config.yaml
num_hidden_layers: 12
hidden_size: 224
num_attention_heads: 3
num_key_value_heads: 3
head_dim: 64
intermediate_size: 896
vocab_size: 8192
hidden_act: "tanh_gelu"
norm: "layernorm"
norm_place: "pre"
norm_eps: 1e-05
positions: "learned"
qk_norm: false
attn_scale: 0.125
bias: "all"
tie_word_embeddings: true
parallel_block: false
init: "normal"
init_std_qkv: 0.0381
init_std_o: 0.0084
init_std_up: 0.0381
init_std_down: 0.00389
init_out_by_depth: true
optimizer: "soap_variant"
learning_rate: 0.00867
beta1: 0.95
beta2: 0.98
weight_decay: 0.042
lr_head: 0.0102
max_grad_norm: 1.0
warmup_steps: 200
schedule: "cos"
final_lr_fraction: 0.0
batch_tokens: 131072
max_seq_len: 1024
doc_mask: true
train_tokens: 442600000
max_steps: 3377
dataset: "wikipedia_en"
Each number is 50 + 15 x the weight over its row's rms, rounded and kept within 0 to 99. Layers, rows and columns count from 0. The size before them is the row's rms in percent of the matrix's.

# up: layer 2 MLP up, 896x224, rms 0.208, rows 249-279, columns 112-223
# down: layer 2 MLP down (transposed), 896x224, rms 0.182, rows 249-279, columns 112-223
up249 102:42 80 43 62 64 54 41 68 62 19 61 71 71 85 69 75 75 32 22 30 56 59 32 33 49 35 50 61 21 48 51 37 59 60 52 68 68 71 36 42 45 54 43 31 35 52 75 42 43 54 59 85 31 42 31 38 44 39 76 50 58 28 31 41 51 70 61 69 38 48 50 88 30 53 30 44 41 36 56 51 60 71 53 29 35 39 60 37 65 26 50 40 52 48 38 43 48 43 47 22 31 74 55 49 59 57 49 31 52 46 24 57
down249 098:46 38 64 44 77 36 74 11 51 42 36 70 19 58 36 78 61 49 82 20 21 44 60 60 42 62 65 58 59 59 56 47 26 42 88 46 53 36 37 48 52 51 48 42 48 43 64 65 48 28 35 61 58 41 49 62 58 28 69 72 39 49 33 43 41 57 55 48 79 40 48 65 40 74 16 59 51 30 71 54 54 47 50 50 48 71 48 43 46 47 59 68 84 25 51 35 58 59 59 33 73 59 42 29 22 46 41 38 60 72 35 36
up250 086:40 32 51 27 39 59 34 31 41 74 63 46 56 56 54 71 35 61 43 70 50 27 50 39 65 43 79 61 42 43 63 49 52 28 65 53 54 70 46 53 42 46 46 73 59 64 29 58 50 48 21 82 70 72 47 55 35 46 51 61 41 37 41 41 16 24 57 36 55 53 56 55 58 60 72 46 61 43 29 18 62 49 25 61 50 41 42 40 52 54 65 47 52 70 63 62 62 54 44 55 59 41 30 47 44 47 62 39 48 39 42 69
down250 089:58 67 42 57 50 54 28 71 32 29 39 40 65 51 30 52 45 66 48 45 43 47 63 49 44 36 52 51 38 31 57 76 59 45 48 43 39 39 56 67 48 62 41 68 76 51 35 42 75 83 46 54 57 18 36 49 30 53 33 29 32 52 49 49 47 51 50 45 70 52 44 43 64 46 17 54 73 48 32 43 53 58 32 54 78 63 54 38 39 58 40 53 35 28 57 65 67 56 59 36 17 46 46 63 28 19 45 77 50 42 54 37
up251 102:50 33 42 48 46 65 62 65 45 51 39 52 61 47 64 49 77 50 45 54 69 43 44 31 16 70 63 39 88 44 63 75 49 34 26 29 43 56 58 48 45 42 75 45 32 51 35 50 42 41 46 68 31 31 60 54 48 57 45 71 39 25 48 34 60 53 70 52 50 52 38 72 57 70 55 52 29 55 47 26 54 50 48 33 64 56 80 60 59 42 69 69 34 79 57 56 63 75 46 52 39 40 56 41 43 67 68 45 22 27 63 51
down251 100:33 54 86 36 62 42 50 44 49 37 68 30 32 57 51 41 43 52 55 74 50 48 56 85 40 77 60 52 67 66 50 59 55 59 34 51 71 68 66 52 53 65 64 61 35 32 45 63 38 53 61 50 13 39 60 39 55 61 53 58 35 29 63 53 58 51 55 41 54 63 62 54 27 63 40 69 39 53 73 44 41 55 33 43 76 51 64 34 22 64 80 63 42 70 99 47 54 46 62 38 58 63 58 36 51 18 72 69 33 86 52 52
up252 089:41 36 56 70 40 28 76 74 64 49 54 61 66 61 50 44 45 51 28 34 26 38 32 65 28 61 69 33 22 34 49 60 60 25 39 64 24 45 41 71 68 42 36 43 35 37 70 26 74 49 43 76 47 37 35 75 37 68 48 49 67 38 68 40 45 27 48 59 34 39 70 58 34 43 55 48 42 73 59 62 69 57 64 50 69 29 61 30 38 31 60 41 64 49 68 35 39 50 43 52 69 63 49 71 31 62 47 93 55 38 57 63
down252 092:90 69 44 29 71 62 57 47 45 54 45 45 58 70 47 43 50 37 17 58 63 76 61 55 33 43 85 35 54 45 29 46 66 45 40 48 58 53 72 57 27 32 18 56 29 54 51 20 65 31 59 40 54 61 40 36 69 40 31 78 42 66 65 68 26 54 45 70 47 50 63 62 60 42 54 28 53 68 63 60 55 24 50 69 71 29 66 41 39 64 63 91 45 54 60 36 56 64 40 41 60 47 38 09 42 51 76 62 48 45 59 49
up253 105:14 33 47 40 55 30 36 82 29 36 48 51 83 40 45 51 54 55 41 42 78 48 41 37 65 40 56 54 50 64 69 23 66 25 38 65 59 67 41 37 32 48 43 39 49 63 34 42 46 55 31 18 36 48 66 61 52 48 31 34 54 29 56 37 54 68 45 57 43 59 71 31 52 67 67 81 40 32 50 61 43 42 45 56 53 64 40 45 39 48 50 37 36 57 76 44 22 56 51 49 36 22 65 52 79 67 37 71 49 50 51 58
down253 103:74 71 63 32 53 77 56 34 17 92 47 59 63 59 39 58 66 46 51 70 55 38 50 62 47 02 70 40 62 51 51 39 19 47 49 31 65 65 52 57 42 76 43 58 43 43 56 58 64 67 25 53 65 66 64 44 53 50 65 55 39 50 42 74 44 59 33 72 66 49 96 48 42 58 73 64 62 45 36 80 51 73 36 69 73 65 49 49 50 39 73 38 50 53 43 66 59 60 63 51 17 74 49 54 38 46 60 45 67 69 47 71
up254 098:36 49 48 58 49 61 61 42 44 19 40 17 42 27 34 31 76 28 42 47 47 62 26 20 45 50 23 30 48 26 61 54 41 59 66 56 72 43 70 30 35 51 62 32 54 46 62 52 13 43 23 59 54 54 43 50 37 54 31 44 63 36 65 71 45 56 39 59 31 39 46 42 56 39 36 34 26 38 44 35 44 32 48 62 45 56 23 75 83 58 60 59 48 44 35 57 49 66 76 30 26 32 55 56 46 75 45 46 38 48 59 34
down254 095:55 62 39 63 58 39 52 52 44 28 79 42 66 64 39 61 68 60 31 46 43 28 50 44 63 60 28 47 85 47 82 59 21 61 44 37 64 61 54 43 60 64 55 49 35 33 14 24 32 46 35 40 44 74 67 30 56 55 55 48 57 62 50 83 58 47 38 49 58 29 55 65 56 26 48 47 44 58 68 79 73 48 42 61 35 61 59 65 39 84 76 52 52 63 51 47 64 66 54 52 50 54 33 56 29 61 50 33 46 72 32 63
up255 112:47 49 46 32 39 44 43 33 56 74 48 63 64 46 31 52 58 81 90 61 73 43 52 56 54 47 63 62 48 50 59 77 52 36 63 52 51 66 37 68 38 67 59 19 25 63 56 26 36 41 43 60 50 58 75 50 60 39 42 44 63 59 64 37 40 64 56 28 61 68 00 57 64 57 49 55 65 51 49 41 43 59 36 57 47 19 32 56 67 46 44 36 56 53 50 55 19 47 30 60 67 32 37 44 45 37 42 65 71 27 47 53
down255 129:45 57 64 72 62 57 32 33 35 51 51 59 48 62 23 50 58 67 64 60 26 46 33 27 53 23 66 43 57 58 38 52 43 19 29 71 66 56 25 57 56 25 67 51 47 30 43 52 64 48 28 67 68 50 55 48 49 35 61 25 67 68 38 69 28 31 60 77 69 46 27 50 61 35 77 72 38 55 38 66 57 50 45 56 79 43 49 54 72 47 66 16 44 61 49 46 40 54 31 45 42 30 48 51 29 34 70 62 44 46 63 32
up256 096:37 37 24 66 73 67 42 56 26 20 39 14 74 44 36 10 49 38 46 44 55 22 60 57 54 25 60 40 54 79 46 50 40 64 30 52 92 26 33 25 56 72 72 33 50 46 23 53 64 61 33 61 44 36 22 62 53 71 48 44 36 40 32 39 25 56 48 44 26 31 55 49 59 55 75 73 61 66 77 57 60 59 50 43 55 56 50 40 57 46 33 80 59 43 47 59 30 61 59 68 61 78 50 61 51 42 38 41 66 60 39 70
down256 098:24 18 34 63 65 58 68 55 31 49 49 51 46 35 24 50 26 23 48 48 66 29 63 29 72 74 73 26 40 44 48 30 43 48 52 47 60 43 48 26 26 53 82 58 50 59 32 75 48 25 46 19 47 55 55 68 51 45 69 33 29 66 28 43 35 60 58 20 37 51 43 64 61 69 35 63 34 31 62 28 63 63 47 74 65 52 70 48 46 54 66 66 77 48 56 71 31 60 61 56 40 57 65 47 41 38 44 46 58 59 55 59
up257 086:60 37 41 37 58 43 35 53 71 66 51 42 43 41 11 62 38 44 45 35 37 75 46 34 47 66 80 46 46 72 54 44 26 58 54 47 50 46 56 53 74 64 58 59 31 35 62 39 54 41 41 45 45 67 59 86 53 49 49 51 47 55 31 62 55 57 74 69 51 56 59 29 51 69 34 62 40 78 21 34 56 71 55 07 67 57 59 69 47 30 49 39 41 58 36 61 53 54 54 46 59 35 80 55 21 38 53 44 49 39 48 45
down257 090:43 55 55 60 76 36 66 36 39 45 66 32 59 78 64 69 53 41 44 64 60 38 52 55 54 78 21 43 67 58 67 57 62 71 52 46 20 53 63 16 51 54 52 67 37 48 23 51 41 35 71 42 66 55 37 51 41 56 56 37 57 53 25 31 48 34 56 55 80 23 30 35 38 57 55 59 59 38 40 33 46 50 41 49 40 37 53 52 37 42 53 70 38 52 36 37 57 56 62 58 70 56 33 46 26 36 24 38 60 57 27 30
up258 109:20 69 38 35 44 47 49 61 60 61 42 27 59 39 33 42 53 57 57 48 25 48 62 38 33 18 50 43 42 51 45 54 44 36 49 51 48 63 46 49 55 64 66 41 54 48 53 51 74 66 46 67 77 51 39 39 32 47 40 08 47 65 42 61 46 52 53 65 51 51 43 50 46 40 78 39 41 47 74 48 48 84 69 39 55 49 71 47 46 29 46 69 16 57 56 46 53 67 32 46 44 44 23 75 36 42 36 31 28 37 74 56
down258 119:32 50 60 46 76 35 46 41 68 63 47 32 32 52 38 26 25 12 51 58 43 81 58 50 31 60 80 21 52 47 56 30 70 53 37 60 42 58 52 71 42 23 52 64 72 44 41 39 48 56 37 45 82 65 49 47 38 33 42 38 42 60 29 39 35 42 35 23 52 22 53 60 61 50 57 33 38 70 33 29 37 46 63 70 30 68 22 66 60 37 77 38 54 66 66 75 58 40 50 78 70 59 56 56 68 58 34 52 42 28 23 66
up259 096:36 43 57 63 56 43 27 46 47 46 62 57 61 26 47 40 99 60 51 43 22 44 56 54 63 28 55 35 56 84 43 60 71 48 42 57 66 57 36 56 41 54 36 30 42 57 20 63 54 62 18 39 36 37 23 31 52 57 52 53 20 44 40 55 26 63 42 67 64 76 54 37 48 51 72 52 36 57 28 54 53 56 28 64 57 58 49 39 47 56 50 64 47 67 23 34 66 42 53 51 46 69 42 55 33 44 64 37 49 36 77 52
down259 098:48 52 27 38 41 57 68 70 65 37 53 35 42 47 71 48 49 59 76 48 49 68 35 57 73 51 54 49 18 57 59 61 54 62 40 48 50 45 44 25 74 55 48 45 70 50 43 24 69 43 63 50 34 41 53 71 78 35 50 38 52 41 66 47 32 44 45 37 55 49 44 44 51 40 35 14 48 33 13 53 38 09 63 81 33 41 47 36 12 54 46 87 30 71 53 37 60 49 15 26 66 52 36 53 46 74 50 42 30 53 70 43
up260 099:88 37 76 54 43 49 38 41 71 50 26 65 24 66 73 67 29 70 41 43 63 68 42 26 44 55 71 35 56 41 37 66 28 62 63 44 57 44 49 46 65 70 52 49 50 37 36 63 62 50 28 59 56 28 32 68 37 66 13 48 45 34 79 54 57 42 68 54 18 45 59 50 52 70 21 34 49 51 52 53 51 57 46 54 39 78 59 64 74 63 51 43 23 52 28 83 53 43 67 37 61 37 63 56 47 51 61 47 65 47 59 30
down260 094:51 49 52 76 71 56 63 44 41 61 44 33 70 49 47 75 14 66 50 38 54 29 79 42 42 43 59 36 38 43 65 41 55 56 26 72 57 35 38 31 51 51 61 69 47 27 60 39 08 65 50 65 38 49 54 39 65 59 64 42 25 67 57 59 38 40 70 24 21 49 38 36 73 32 51 26 30 77 33 55 47 57 55 39 33 74 54 60 30 79 65 41 70 39 37 43 53 85 55 38 52 39 47 30 40 67 61 25 41 63 61 75
up261 101:52 49 68 57 33 39 35 75 78 59 50 70 59 59 47 52 56 36 61 46 63 59 55 20 60 69 28 65 73 59 54 38 62 28 49 45 41 63 56 64 37 52 27 61 68 33 62 51 61 70 52 49 44 36 54 44 26 38 25 76 46 32 37 19 34 57 23 56 64 62 41 51 45 37 43 66 57 56 87 42 54 60 64 20 38 61 51 53 44 29 45 46 55 52 43 51 52 24 39 67 40 24 57 76 43 27 39 50 77 43 36 40
down261 097:58 43 37 40 34 53 65 36 62 61 27 68 35 33 27 58 51 55 52 78 44 76 65 61 50 41 46 90 44 37 63 78 70 42 44 52 54 47 49 35 44 53 82 63 68 51 41 56 53 87 32 41 30 42 24 64 62 54 57 72 32 75 80 49 57 53 68 72 40 45 70 50 49 37 56 44 52 60 38 88 50 40 81 77 58 67 51 60 49 50 49 42 26 27 35 52 40 41 52 68 60 54 53 56 58 38 49 52 47 57 48 57
up262 095:25 58 65 55 46 82 44 64 57 49 73 57 59 52 82 34 49 51 73 77 62 34 48 62 69 60 37 69 56 72 54 50 70 45 55 40 83 39 78 22 54 02 73 42 47 58 29 53 63 47 78 65 27 40 45 62 39 44 66 40 64 50 58 63 43 64 53 47 85 55 37 64 72 42 58 66 52 40 46 40 44 43 54 66 47 33 47 36 40 34 37 46 39 51 59 21 47 36 38 89 55 39 52 83 50 70 39 78 36 21 53 60
down262 103:39 30 59 66 46 73 71 67 53 40 45 71 59 44 47 76 23 51 51 33 63 54 52 43 54 41 70 61 41 52 45 53 85 30 62 53 48 43 45 18 37 51 67 54 51 50 67 52 31 56 49 18 56 76 48 34 11 27 57 34 59 62 66 39 54 53 78 48 34 45 60 62 69 63 43 51 28 15 68 66 43 54 38 42 85 21 39 67 72 43 53 36 51 52 69 70 44 57 15 59 62 45 67 76 31 75 66 63 36 46 60 56
up263 097:43 41 49 58 33 52 52 49 54 26 40 90 79 50 48 28 49 54 60 36 33 45 31 52 49 48 40 52 60 15 56 63 71 52 26 73 45 60 54 50 43 73 58 25 70 39 60 29 61 70 41 51 47 47 57 16 45 60 45 28 57 63 48 44 56 38 60 44 45 36 41 73 45 52 31 72 58 47 50 68 73 06 45 48 62 41 54 29 56 44 60 59 58 39 37 67 26 74 35 31 54 46 41 56 64 49 44 32 72 83 48 29
down263 091:39 24 35 53 39 53 57 65 47 48 40 30 23 33 41 60 51 34 77 46 44 81 64 49 52 43 80 38 37 56 57 30 58 18 72 42 64 61 47 85 44 47 54 58 42 63 48 60 68 44 49 29 28 49 40 43 67 52 52 26 55 52 36 54 78 41 40 57 59 53 40 66 60 30 06 47 34 63 68 43 31 58 85 69 24 34 31 43 21 47 69 46 56 46 82 49 49 42 52 44 60 47 48 43 42 40 28 65 79 55 35 34
up264 094:34 24 64 56 32 67 24 42 31 60 80 43 28 50 57 69 37 51 36 47 34 63 46 47 69 61 36 43 76 54 43 58 55 53 65 49 23 61 51 48 57 33 28 69 49 42 58 69 76 31 41 41 28 58 50 43 57 79 68 60 72 84 49 42 76 20 29 68 27 53 28 32 60 63 54 71 55 50 38 54 48 50 55 33 47 27 42 55 41 22 41 64 54 56 41 42 69 23 49 51 37 59 47 26 55 67 58 65 73 41 38 66
down264 101:27 70 60 33 55 57 53 52 37 59 69 51 58 56 52 79 43 55 35 50 82 55 54 41 43 54 57 33 28 50 36 34 96 60 67 55 23 63 71 50 69 49 32 46 54 59 42 41 76 43 46 52 27 49 48 52 51 42 15 47 74 38 54 36 70 71 52 68 38 40 56 64 57 71 66 56 31 25 43 25 50 70 38 49 24 40 44 31 42 52 39 69 49 43 43 71 56 38 44 46 38 56 42 44 87 50 58 45 50 41 45 78
up265 086:66 50 41 60 59 41 48 51 53 35 51 37 63 49 49 63 46 47 34 61 44 38 51 37 65 43 63 56 42 70 53 94 53 50 32 72 50 56 79 57 34 29 32 19 43 57 61 35 46 50 44 51 77 41 21 44 66 62 58 65 21 60 58 41 45 58 42 41 65 51 46 49 53 61 66 63 45 76 42 51 43 39 30 57 46 34 50 53 66 74 64 52 51 47 58 63 30 21 64 49 56 60 53 49 76 22 40 47 42 52 55 38
down265 095:56 58 36 57 54 43 62 73 40 34 42 35 42 57 22 50 70 67 39 26 74 49 67 54 49 62 45 31 51 35 54 58 50 59 51 43 55 44 75 45 44 41 89 51 41 49 51 53 19 76 58 45 54 21 21 43 54 54 75 58 53 66 23 47 56 41 33 45 71 44 66 76 57 67 23 54 43 51 27 47 61 56 59 67 54 33 28 29 30 46 62 10 40 21 57 62 39 62 65 37 54 24 60 50 62 48 63 76 35 32 26 55
up266 104:55 45 48 60 40 44 60 35 58 42 56 42 44 34 49 65 32 39 79 27 63 47 61 45 53 48 47 30 82 43 23 37 46 51 54 59 44 67 31 39 44 38 54 22 41 30 56 50 16 43 50 50 38 36 58 20 85 37 62 66 47 51 28 41 62 55 40 66 59 41 48 56 48 56 64 78 36 43 69 49 72 57 44 68 60 39 44 36 40 45 21 59 49 43 45 67 37 35 76 63 57 43 77 47 41 38 48 67 67 49 56 32
down266 098:34 58 48 29 69 55 71 73 60 40 40 77 32 50 38 52 74 44 52 40 39 35 50 63 45 48 37 43 44 46 65 41 56 73 52 43 72 46 81 72 43 58 64 71 41 68 48 55 37 66 45 56 42 37 61 54 40 82 53 36 35 54 30 61 36 58 54 50 52 23 64 58 53 30 33 44 38 74 37 43 47 86 31 78 54 39 74 41 37 35 43 47 60 26 58 53 58 56 36 62 32 55 30 37 54 30 49 26 51 74 39 32
up267 092:37 59 40 51 64 47 44 45 46 40 44 32 76 73 25 63 49 65 56 50 68 48 35 37 62 29 06 78 45 65 53 56 27 57 38 71 45 47 82 68 50 52 61 41 56 53 58 29 37 32 43 69 18 45 63 37 74 56 44 79 53 55 54 54 80 55 38 59 37 42 34 61 31 71 45 59 58 79 40 50 67 65 37 33 64 49 30 47 57 24 36 68 60 67 50 54 52 71 41 50 41 26 62 48 26 62 54 39 02 54 64 26
down267 097:46 37 36 70 58 61 63 87 52 60 33 72 67 53 58 55 43 19 40 54 65 55 68 55 45 35 51 63 24 41 68 51 60 63 54 12 59 54 54 56 43 34 50 59 71 49 55 53 34 44 61 54 31 39 48 45 60 21 56 53 47 51 44 67 32 46 38 50 45 22 39 72 27 61 65 58 65 36 68 53 25 68 52 37 58 69 66 42 44 53 52 56 61 62 45 46 50 26 70 57 48 59 54 28 23 33 62 41 47 25 47 63
up268 141:50 53 43 45 39 47 45 43 67 53 37 64 47 59 45 52 55 64 43 53 46 42 49 39 35 51 49 58 29 75 21 55 63 49 41 55 31 07 39 70 73 42 40 30 67 67 47 66 39 71 64 33 38 71 48 65 67 67 44 48 54 55 38 46 61 89 31 57 33 80 43 33 61 43 68 30 57 41 38 59 47 71 66 67 88 30 68 35 49 44 37 54 39 79 31 50 36 41 33 44 50 55 21 58 51 17 51 23 61 50 46 55
down268 112:40 55 32 62 62 53 57 50 58 54 57 27 46 58 53 42 59 81 79 59 44 43 45 50 61 21 65 73 31 73 41 55 60 45 48 47 66 52 51 39 17 36 74 45 47 68 42 65 76 53 59 53 54 29 42 43 62 38 71 69 69 32 44 72 54 43 47 80 71 65 53 58 59 66 58 46 61 10 45 50 61 51 34 45 36 60 48 50 20 26 42 50 57 40 47 58 71 41 61 48 57 48 39 29 66 52 67 37 27 52 63 30
up269 077:37 56 38 39 68 32 32 54 19 11 72 65 58 44 32 62 33 68 66 30 59 56 47 47 59 59 31 51 56 25 43 59 53 71 64 42 70 40 29 68 50 54 40 38 55 63 50 39 42 41 63 36 67 28 46 80 54 45 47 51 59 59 25 73 28 48 51 49 40 57 64 45 65 41 72 48 22 59 39 55 59 23 34 32 50 58 50 42 44 59 37 65 35 29 65 32 29 73 38 58 43 59 47 50 56 67 92 43 53 49 42 63
down269 092:33 46 76 55 65 49 24 32 46 38 69 38 61 41 68 40 45 43 58 23 49 30 26 27 65 50 38 22 43 49 48 35 26 59 56 55 58 48 19 78 31 55 60 28 69 71 43 50 42 61 47 50 49 53 42 42 58 63 55 66 52 37 33 48 82 45 30 49 34 78 61 67 37 42 53 34 56 44 71 55 46 51 45 10 48 50 74 59 58 39 65 74 62 70 39 25 31 29 33 66 52 32 19 49 32 63 70 40 37 50 13 32
up270 112:22 33 27 45 53 62 48 63 45 59 53 53 26 62 63 34 41 52 25 24 42 60 17 31 29 84 59 68 47 69 28 40 47 43 36 27 76 49 50 41 57 58 48 54 26 50 35 76 41 67 55 48 58 74 66 53 33 35 45 53 72 46 32 43 83 25 39 55 72 57 47 36 45 47 62 76 79 49 49 36 46 72 74 35 42 32 69 43 66 49 53 25 38 44 41 51 80 50 73 51 20 71 26 23 71 39 50 48 99 64 71 48
down270 113:33 34 55 55 55 43 49 67 77 44 25 53 47 27 67 45 45 49 65 63 44 75 53 42 67 72 68 27 00 42 32 53 66 48 27 37 50 30 45 75 54 38 42 48 54 44 40 71 59 86 43 56 44 12 52 21 42 47 61 50 26 82 52 47 73 31 59 57 64 55 64 42 40 29 57 38 40 27 66 22 50 67 33 50 33 51 64 29 56 39 44 55 63 34 44 50 57 45 62 58 43 56 63 26 70 48 69 59 67 33 61 62
up271 097:26 51 54 45 63 49 66 62 44 52 37 40 34 24 45 60 50 27 56 71 49 26 12 39 56 26 61 64 64 64 51 47 53 54 71 49 69 62 75 46 63 40 47 18 41 93 24 26 67 68 30 34 36 31 75 52 49 42 47 45 64 35 33 00 45 55 34 66 26 59 32 45 20 41 74 41 38 47 66 41 60 48 53 24 50 58 37 60 52 36 63 52 31 50 46 59 36 42 37 51 55 47 54 15 43 41 49 54 90 55 60 73
down271 101:47 70 43 26 51 54 34 19 40 47 64 28 59 47 72 68 49 50 21 29 51 34 58 82 55 52 64 59 41 47 45 56 47 51 65 33 55 50 46 44 32 67 57 26 41 35 62 44 45 49 56 24 46 52 74 29 32 26 14 40 68 60 57 86 34 43 76 52 31 52 41 49 19 49 30 41 40 64 52 78 56 44 52 33 45 56 51 34 69 77 49 62 61 49 34 67 66 40 49 36 36 26 59 26 54 20 53 34 28 36 63 52
up272 092:71 41 73 62 55 68 53 43 24 32 69 59 33 59 52 46 50 47 31 53 45 51 39 62 45 65 28 62 17 32 63 27 13 66 85 48 69 23 47 24 42 64 46 40 40 34 59 56 31 59 54 65 71 72 62 72 61 41 39 43 42 44 37 63 52 39 58 42 34 40 43 59 65 40 53 31 29 73 43 48 66 15 65 62 47 46 41 53 56 67 40 70 48 51 45 57 57 55 83 28 55 61 54 29 42 57 64 32 84 39 59 57
down272 102:41 46 43 32 58 51 43 65 54 42 46 75 70 48 50 39 73 57 49 46 50 34 34 49 65 18 79 68 56 51 43 48 82 21 79 55 31 56 50 34 55 44 70 88 04 38 35 56 69 71 46 21 41 46 59 10 46 55 44 53 53 46 68 33 49 41 64 64 55 48 63 50 28 53 38 43 53 35 79 53 46 51 27 36 50 69 30 53 61 48 66 88 61 72 43 50 52 66 54 55 54 38 59 33 46 57 56 44 72 45 21 62
up273 097:34 57 27 49 40 44 30 08 31 48 56 44 90 51 78 16 37 47 23 38 35 63 52 48 64 91 44 53 56 46 45 74 78 60 68 34 36 50 26 37 70 89 53 54 28 31 57 63 31 59 61 61 34 53 55 56 42 41 50 52 62 33 65 45 20 33 47 77 45 30 60 28 51 36 62 58 80 77 72 40 50 63 32 53 58 37 47 24 62 22 54 43 49 31 39 67 50 52 58 75 49 65 48 53 76 64 66 58 68 63 24 66
down273 095:45 41 53 76 69 52 31 59 46 53 26 53 30 61 39 80 60 32 56 44 65 37 64 58 32 26 55 31 67 42 58 24 27 19 47 63 58 42 84 43 50 50 53 61 48 48 38 14 62 59 44 58 47 62 38 47 49 50 71 64 38 63 40 62 56 20 32 73 47 28 54 38 47 57 69 66 30 76 39 44 58 51 45 26 35 50 41 48 67 49 62 30 75 41 38 50 52 47 40 24 43 51 54 53 58 56 80 34 58 41 19 35
up274 101:41 33 58 87 53 50 52 99 61 60 55 64 69 38 47 43 60 35 69 64 61 36 23 65 26 91 56 43 52 53 65 52 68 49 52 59 54 51 27 15 54 52 38 54 53 27 49 56 15 32 52 49 34 61 46 49 40 45 38 36 51 80 65 50 43 62 48 67 54 59 47 39 37 92 38 65 33 57 50 31 68 26 49 44 58 38 52 39 58 38 51 43 36 38 71 50 45 69 95 67 46 15 40 58 71 61 50 32 61 56 43 63
down274 096:85 51 17 60 47 64 59 36 37 63 25 42 29 46 52 30 48 45 61 47 51 56 44 47 31 54 43 45 49 47 71 20 41 47 26 73 40 64 34 48 44 74 64 34 20 58 49 57 48 83 26 79 46 37 41 54 65 52 69 21 73 55 61 34 37 73 43 63 51 17 30 13 42 51 68 40 46 39 69 68 55 40 49 42 37 60 70 72 48 26 42 63 57 28 56 33 84 41 40 54 61 58 55 29 33 34 74 39 45 26 51 20
up275 102:53 69 36 48 36 79 52 32 15 53 47 36 33 64 45 72 34 38 68 68 47 33 54 54 67 51 39 48 49 43 90 70 45 27 46 63 53 33 46 34 14 55 65 32 38 63 34 57 69 59 27 64 63 41 41 69 55 64 53 48 57 44 57 24 53 24 49 58 15 67 37 49 25 58 43 68 61 47 62 47 50 64 49 86 73 38 12 66 55 56 50 38 48 52 59 48 52 55 63 35 39 39 45 35 47 29 63 36 15 48 56 47
down275 097:68 41 53 51 30 45 58 29 38 63 53 21 50 42 54 35 43 51 68 37 65 55 29 38 51 66 43 58 45 38 84 44 41 27 66 43 77 60 30 58 27 23 50 58 30 22 51 27 87 63 57 39 59 46 54 67 57 55 18 36 19 49 21 55 61 47 62 47 63 57 45 33 42 59 38 53 41 51 45 54 65 40 63 67 55 23 49 50 66 45 69 67 53 35 64 48 66 58 36 72 50 63 66 50 37 41 36 57 86 67 80 45
up276 113:32 19 35 67 45 40 24 55 43 53 73 46 58 36 85 42 21 36 36 76 48 52 48 44 45 54 63 29 42 48 42 60 26 13 38 27 55 71 56 59 67 26 39 47 14 42 25 72 60 47 32 53 55 65 54 41 55 55 46 45 40 47 44 52 74 53 73 60 23 55 49 54 45 47 35 56 64 74 47 23 51 37 85 67 53 77 73 49 61 45 42 63 32 77 75 56 49 54 72 13 44 47 56 58 52 06 47 80 65 27 47 53
down276 099:46 90 41 42 48 60 50 58 45 39 52 52 27 67 29 44 99 57 63 21 44 49 70 64 55 68 46 51 58 44 66 29 41 70 52 68 34 16 56 51 53 74 46 52 62 41 35 75 69 59 69 50 53 52 49 46 73 17 48 63 56 33 59 45 37 35 22 56 63 47 25 47 44 30 61 58 52 45 72 68 73 43 43 62 45 18 44 29 29 48 47 59 59 48 25 34 59 21 39 48 46 53 58 28 48 36 44 31 34 48 50 61
up277 091:54 25 47 59 54 31 40 43 61 64 52 25 58 80 64 49 64 50 49 28 50 45 19 40 58 13 52 31 60 53 46 42 62 40 17 23 29 54 50 72 65 32 52 29 46 62 47 64 47 29 60 75 40 53 44 50 46 25 54 60 44 27 24 59 53 35 58 28 69 62 59 73 42 80 64 57 63 56 58 69 68 52 44 60 65 50 58 45 50 49 43 30 50 41 57 55 23 68 39 36 41 58 59 73 57 25 41 55 38 52 61 65
down277 098:53 43 38 45 72 62 63 60 68 17 49 45 28 34 72 66 51 34 59 35 62 73 40 75 49 52 18 37 15 53 38 18 50 74 40 45 46 65 44 67 54 46 45 48 66 69 63 39 70 82 22 70 64 33 63 54 72 71 53 62 61 55 48 41 90 46 51 59 21 61 26 46 49 28 76 31 29 31 63 63 54 67 41 31 57 53 44 54 51 85 49 74 33 63 31 42 51 55 29 57 39 55 52 37 54 56 45 68 28 44 78 35
up278 100:67 34 44 58 45 67 44 60 54 37 34 39 58 54 93 51 34 18 11 44 25 34 80 29 73 25 32 48 63 51 35 37 58 67 52 69 63 61 46 32 51 58 65 39 25 47 47 56 54 39 36 56 31 58 32 48 30 50 17 30 69 45 50 77 50 58 15 35 76 36 29 40 64 65 44 49 48 46 59 58 49 48 68 43 50 58 49 40 54 51 33 32 52 52 19 62 53 34 51 46 60 44 27 54 53 76 55 34 84 21 62 58
down278 093:58 37 60 59 32 38 44 51 53 65 25 66 53 47 35 55 64 19 67 59 73 56 56 59 61 50 28 23 29 13 60 69 15 56 59 33 33 37 62 40 30 49 84 44 42 49 46 56 37 24 29 25 46 26 60 45 55 62 99 63 34 42 47 52 49 41 53 63 47 53 40 30 68 45 71 35 42 45 58 76 47 48 38 90 43 35 30 40 35 42 51 60 10 29 69 67 45 58 34 44 48 64 42 39 67 46 42 42 39 53 56 27
up279 108:46 43 69 41 30 69 58 68 52 52 64 46 45 62 57 53 59 30 71 44 47 41 45 45 42 59 34 58 39 22 49 36 75 41 34 31 65 37 43 47 88 62 31 32 54 54 44 55 67 56 63 53 63 71 62 14 47 40 57 56 45 68 50 60 65 55 54 49 60 40 46 26 46 67 59 37 55 69 78 57 48 44 64 56 60 44 54 46 52 33 64 90 41 82 49 25 46 58 33 45 41 50 28 31 62 39 61 30 40 29 38 65
down279 111:63 46 71 60 41 15 38 26 20 48 37 37 15 58 60 33 47 64 66 24 40 67 74 42 43 73 51 41 32 50 58 71 51 47 50 38 57 68 33 37 61 61 44 68 69 56 26 44 68 34 53 46 61 37 38 54 31 31 54 22 32 65 49 21 40 42 60 44 39 30 37 43 40 49 62 52 33 86 72 52 61 77 25 57 78 62 60 64 50 40 59 63 47 66 85 48 54 54 51 50 53 40 57 33 63 40 33 64 58 54 52 57